Part of a small language model's weights.
Size: 13 layers, width 192, 3 heads of 64, MLP 512 SwiGLU, vocabulary 602, 6.22M parameters.
Architecture: no biases in attention or MLP, normalized queries and keys, some layers without positions, some layers without attention.
Training: 130M tokens, 7935 steps.
Each number is 500 + 40 x the weight over the matrix's rms, rounded and kept within 0 to 999. Layers, rows and columns count from 0. Numbers have three digits each.

# layer 7 attention query, 192x192, rms 0.117, rows 100-191, columns 128-191
471512528447513449513518522553463434513514552482491467504518520496548509462510525550474498490510523588460501381509523470471456468564482533545447535454467505554505455509503406543541480468447409
561443481497483506510443464536502472488492547481486494537501430580527543419502513414535542457514538440534443510516515482499531507517538517454499432466482467460486522464553526458468485480500520
557567528485536440477412456551487486512487508424495467483510448523546529545458484560472510494491544532548548444477518466519520501486495500530553503536563501509438446494499501565501521523431492
397530475516543459492530542426468520590542521524422547481481533417452504516467606533472531465477524552489480447516511518468501507557450449490484557481465475563482539546570553506493542529409479
473445568480509523566600470536514453501469566512482551514429531447473547441578578513511434460499452459499411444505504536460487581561492516514534518411453474610527493499501503501496521530452472
578437438493529441493446484538482486558571493472473459533489530572480538395493462453454468491525550440521514418517511489553511463504549517533521515532491544466448550471570539472539408544496523
515505474530538498468509459502492491517541479466434534513549513438506503400550497522506535469492473564460437443519471551532527528434520456444450422502465536491497530549544480477506495526518546
463535548452455464490485545502455459463507544498451547565428550513516568436552460509480451446433566527488416488474589481462481476545513552543471497429462572571536490534507476535532569469532508
453544514498498540515459478487460462479490567523491479560457485489513554558507510492423496487487543534505514442467468541479482464495502552540456495516542485558519411512491498567450499424403540
467513475559522446450577512509493443453598494494485496528457522464578489497461541574507505518464472460474510501517549533463474534562535569475484512491446499521487479481483420495481559435542476
452522568530459448516494510523533507499516574514524483480459452515548538563435480515428519563509576502542437483447505512507517481567549550498470489495494446565505490503550525584514540552431504
518444515522511509509473485525487562448538452561500549529517532554453515449580474506608522433466499453481446558465452539468535521482469464502478470469490551445549588483497552394455482494530444
422529559512456497555459509440485438497512564487533494450495488450492546558459534558511529532507551402524543430442551513487555549511507566439489506444486491572473435478538502556507586474452528
556431552459497553520465479497467521425451523448531463487551528498569520601503455521485494538493478514469544493477488513519491476523515464511503475491519379515538465463447540490447508504531513
572505542443525526460517519452476468555530458507463493523474559474528505492479517472475547482518498485456539453471455554512484468549496425528530497452491517518500542493474570478463497455546528
503480426478496503457525467554492527514565461514522563542485535506517516418503473489532506419476493460469494527544522539475508492433493439462504555540461569490511519535462530440511446492514472
521524518506469509464473464476491564494538540509531463461516489436548539586411518506434505516542503535507514536439551477438464504504567531534541502515467422492451504464539537511431551475463541
465530523478538483544464550508497447521501535451486474531482545501549525456548534551465490487450477418531420509492591585559519442545519525553507473511478497542510432553484419513540523507442543
466515508502548490448524542522549522465608473570551564509454457494539479528438460512499512580512439511495547468505473478505462427536497546453459541508482521405539519479481470497479478530532473
501479534500510433479485567483413500549531521468491520492472529479575522561494551534452511499495558534446493453502556492522465465587476508459484502532463489579516506455517416533510502467463511
446555448535397533491476530548545462492582503416529543544533437486497494536477527445471482506549482473479553475493591427476513525452530480487500522543535525459450478489483499581477445506505527
518481462443579581550472568536436552543460516485560459479500513468457525562510454569505568472501455503452483486552430452597517464441458517554394514497578529489453499510541542525518489577491545
570552411486517567483481506550497511532503463546462487453533463528551500485513484487466494499485500562565511555496456498459583494408515485482536510550491491461517539475483501422489488547495516
481460491459518487503465569445469526453538572414479480473543515523517527486523607493405488535453534517503443445460511543489574549530559509534471490518430474539432506454494414488513512497539553
567486491564478521529488554559495489486556424496464458526528520451588468392541484504532434493443517512491490483481557483560451556484535489551507457532474461493475552518500481452459486551511476
549496550510473522545480486497505471571473489486564491465590448518483475608457450544507577494530497539502457543515448483486449527482463464546595504461545510544488454562512427571603466544480436
491495497520551493556571507498463466475482528503469451559498498500481506471552473575493421499469491463496444500496463528500602553454523524599497397475469514505470504532500504418544513476544449
485509554495555427510478565514466477532510558531495549542491496531487498500467491506495513436514479476497458480499465497464489503520571467505513478465504497489475479453482541514506495463408525
488510528458472486507521499509474497497498563491484573505538505486489559446497564500504517505484506467528488393516491496450494502558542546481506490511456487582508503513582502476448508500489483
543444521460538491524491533478450553492493535394526459529493542539500551515538469551472504546508475571557546435551458468538511526458523502525532548490581524537464415522461487512526557484520461
487523550570431473509486522601436467505531523473443536471482426523488565514521482462538480469536517494426549433525475571453481498489497517514427522507543497565479394502389512457500455479460504
416468475476546470528570515498457522488484482500448558527560487529581510470534521506503529397506498525561443497466512411510517448439495473540460480510485547496529520473501583479504516542567560
489526520496493470495544545534471533577470593515516504441407504509546461488435536485429480511531514483495473482456496512536478510507564582469469496466444455525551530480452523595485520490497598
496519547448521538535508506454521535495514506504465467515514517508461469493503527508492488494460490524505462552486517492483510458452488581507526515500511446517522535512475438518498503486529502
540480430506520531483480459482478526460438469555485482529501489535469466486490497499566490469476442581479494495558539509521453569513529537555475463506493519475473507485529457440466504492523493
538420505475545496561495490525463532599445397442560451476527575541476561493545465498540574460557471536550474554487458434470513526491468509536511438479511539414441473577521450497539437443503426
459480481495512496458481489473489587426504524487452502550481499519442471502553455470552519480516436476573489553476497475533529500483548430555446483456434499496515545498457511521458506485557514
539536463478498445533547466471438481574445499549423607506469602537459620479502549508461475540492508493480459567479501466444465506549586484457503458525475421467525508513507478521495530458502563
456456437496432476518532509485509554445541461509463504497498496493481510450476458468492481505514474449496446501499552570504499509497447465507517487467515475489432508506455459515474448474512506
487567599539458464491468558508489539496545569468518524458428470459558461486522476517457455528516550496508482451523530539512508490483498531475429549473492481554554569542463566486462574482508505
449418543467528431561536528479547473508439441454501517512575580562546602505595489505561549427526453555472469562594479376468451503489513438534480469523570526540516483519480506448542436489445412
489516455443468484513484510513514521537549501508482439496508471500479473513544560489459481522599528528493508523516444448572501492489464498442470539517540441491515499527472464414466426425497478
537500476483442450535532466469536491534488488541494483529495613472486576518478470530486486501536547530510467483487519532517366469468468443550577454564530519467544511545486501489481521471449530
585509490484500538476504476522514564497529586480527514524547464476485473522409533472421472529537537500536530551489530475458565474490516509534431461474478514421464559547470478543494466552502479
571581484489480481488523490498534449516474591552540467515445498503445526457492551548475523521520530531475489526449559562432562512479437561479494572538531542455540493539448476594590495488469492
445533508547534489517469450438495543543518494513461509538532515462613460484452409513486461475496548480473534475466488494507509539498585452460460459467412436471501551476477494542480561485494575
532490554531443478466458551511485502520518510482496463514462479527460514542549588482486437428577516487518519537508528534547477533503470507475467450490563501518497453537501556462487480515487514
550461424566550554492476514469501503534443478530457598480572502555489507466539544466528458535504460525505513487484530558463554532493548469552453529457457529413528509426506527511522473412482542
470507456478515538559504476475525468521524469528505529482517505485444507551559505411558473513528488547463437486540511533449470539525579496532529459505456522494549525496487461447577461479442411
544596400516522485469480507576543543469455497509447456564456511508469462523486478462543533454472479542434492473457473527510553535493505516557426503548461538412496544464479470521527442530523502
491483536506533473548478522465525508567528460435449440498515526462531493517466504493543501480511518486519492526480487529552544446475502485529502451508536537462509438534473456519552415501470477
527462478473551504526480452476544464538501421525566535534497539535487489530516454472547570526550484571528518448467448421503484481503525429498454519530462500441446496494436507485533458510556442
527489471521453556451515519499504446490504509510498493495473508443491486473376462500461436503446483462511484511468454476521543518460461493452480533428537435372452534407461539538540446592480510
549537457504450489500462478454510528471495481543508533468499442549441517519494547501450527545501492540545546498544485544467478505507493475606489478442455537477523569515459458488501527498477508
482496479500478499445421519505492506530549533448576448512439516422421433562454508509501511455480523510474455512552583488563550436537436445426471514478502501516407444473486474478543487503496461
455495518463469467538492530459474457487522518445511484516542458506573560515493506540502555484561541490588499412503476506548536516485483501456546472485473517603461456562564459532450488534489487
539514494493507480508541493462463478514473450561469587521533568565597541451506584555467512501464568474540436452515500527466466489529577437464497452499436485514539525522558574498525467453442448
505519467469506521403514486478523525476493542502543501515513505426452374504456449547442463524512568510521490566495441473551575490473402567454438554480523432488525517487481528570492537506509471
412546481557577498519499508506450480479473418540470544524459520540527441396522481462530521472459477534600504529487513430437467528440572503519511489542475450465522538451487517426464512530468555
499518437518495545470523517443456524537448525537470490452443459465526455492556471459446495457473531494467524485490556550504480488533514559498487480455509488525481549531477554463571495507439542
556496495470476509561565523551480431566486447538509478473507514531492554461483579543407452490522495457447543486463468502425493475484506528530534455510432542474463532489519550547533561523454477
495524533455516518531514620469487511463565524526537466557487427448474463556539476475513490473567497491533503529561478557535499445513471494534484498427494499516539489541453463516505496605455514
550556463437455476522497381493482542513493485500502456467405508506408533565441461466425489502498547485416499541423436458409499503564513516472570495506552492431483413459478495566507470415487476
543528468503537474563461545479479530464469469492552558487512513538549521494546445419496493476538519562513535569554493457515423578425526489618538425524554554492523557502471555508547558466437469
523430503549485558515469494447537544483538492517527471516498483513552543495505428454567535471487484522542523479493524473510498447427511472515517493505485541474491506516397504494563496557582465
477554482504560548518580482553494462453520548575500501493425497475560454474500489504467442477486502534528506499453563518491502523519492523469474532465489433501507526426487475490511478558488538
512515529518530502550502564539547422468544487458570537550512512513521466457432461517393438488495570473524537510515443455492539467552492561548498467467510501524449502453496538523489474528487552
532522459486502520510487433447593532450450441468516412551500534557490496580454494511502513507502494559559502569473501447436480557486522465531506440572567490401546546439454495481451459509533477
485478533534545474498506475536466503469466526499484418507541529512564483521535455518508484525512525443520497520534518479520551437520468536495460508482540452510492438490508457495511480555500466
481499512514547483431477463491532578443535534480549514522378497481482443509456465459488467557510492468476513543512523499586548500519455471457475520523457497426578575511432436443472478525528504
519504458462471522449480440476466549491568536485466494427470503453501462550504487511521505502468409476500506520482561493476477537531488431433489493505505550507519536511475452417531571454577567
476452570446505489609430514449503436557495550438479550510545497567521485476563556556477505465475549524561434397536482497548538549554469486526550533479456510531449417506535536485476530488439520
593514539536496471465413475515568522507549565462503486471526523493468494556528539515538517523465572488500514434488529517440452473514517504482504538511487481409493474494480503486559520539518483
552452525430530472474493529494500539446495486443600485488518516474535510515477469514498518537546505559530560464508443445549509447463429504529495529571530519496496469544442484453520417491500508
528522546478499519435483511491485547454584526449501478508432507512521476489444533572499475535507479489482525502481534495591504416516486514460506540518540445543480445469404488540519457504579493
530477486520536511469581475500546469480560484508543517464443519533587545570535477589501514558483469513446627475474485417549527504556509468446453512552473524428453514518379506502530462497523522
507570559449549442428536498471438476475495566446515516498474499516500441479515536481431528496496519457473540450500482566480566492503501523530489535485437416545500486509481547563459509533494493
510472469529477565415489511467563579545533525448497443510465511492480450522505506511546536490534462506444480544531475479611563464520396464479437525483562488529477479487431514515546458510472476
451542456452492477503555502538477528496456539525525564503453431461491468445520501428506484480549496516490496453520553453494526492489470509464508528506465524507490506438483569510483545536551544
512442481532493518434468517564500569492452422447481499498536477532541517509559454425541476501468459564529485512512480508485420503494558500471476480539529554481563525468541536434443449540506431
478564558485462521457493516499484497434511555470420457518480540466510508528515512479464508529477597498452518490474529523546534489575437573477504534439527452553493437526519404498500453480537482
547485557537455501537480509437571432518551507484531524530457460489540497531474534556462545457457437524482468502508485457485501528504532462580497484477535470506414531449530547498447506544463494
491474486542505507552516486516511450514487443488486497519561548573471513456477582526514494438503495561553535561539494426402490488488558476532468451550458559439522478544541476474512483476524416
464566493512480464514494506529490515506574525484524455464541465509445578464490508459469480549511534515488481565549482519487507494509464505499518531545522493518471562525490452450490544489446514
513524521522478515475500516536558534416464540512487509453459436480492435503385497495460491484457513510544543535510489480504504454462423525509482526449465500515431552467473521527556481578558533
462468475529477503559556561523438468539452508482517468527520484472510541405527484539475499500521577469488452401469482502502556480496482605570506439551511506516447486525475414524569526536498501
505512532504486525487467500482622491535536465516545493554472537531572507456504515546502544525518550486487534425514441459556575500437531428476464510518496511437533467475431552513509495535484494
478452554496490419545519522524469477474477519461464525532489561534518490426558431472506510472546537500482532450480464510497494492498489550551542478514452523516475449466573468524527518494497553
546527519482504491576500459523531560555482397449496539462574533507577515536545453456527466481563491469531535520454529519478476543473531488549577410465533483446484549468503468524460492489561538
489502514468499464535527485514537484449517510536493529457556548512510470465449481545473529505494569465468531552484452465466560513491569463561470476461466500455487496511540519462534536496431506
510529519473524518500509527444515516546518542490550473435488449415547498534447480534480529529556431506505469472418459527536510467473476515531486598506501518472462550469435514555486465476493563
487513513540543475511509475466521463468467516527437477493483513547516483487517479575508550557434494488477499499482572531508537560518500477499513462468514458530480568504564514557500533460446528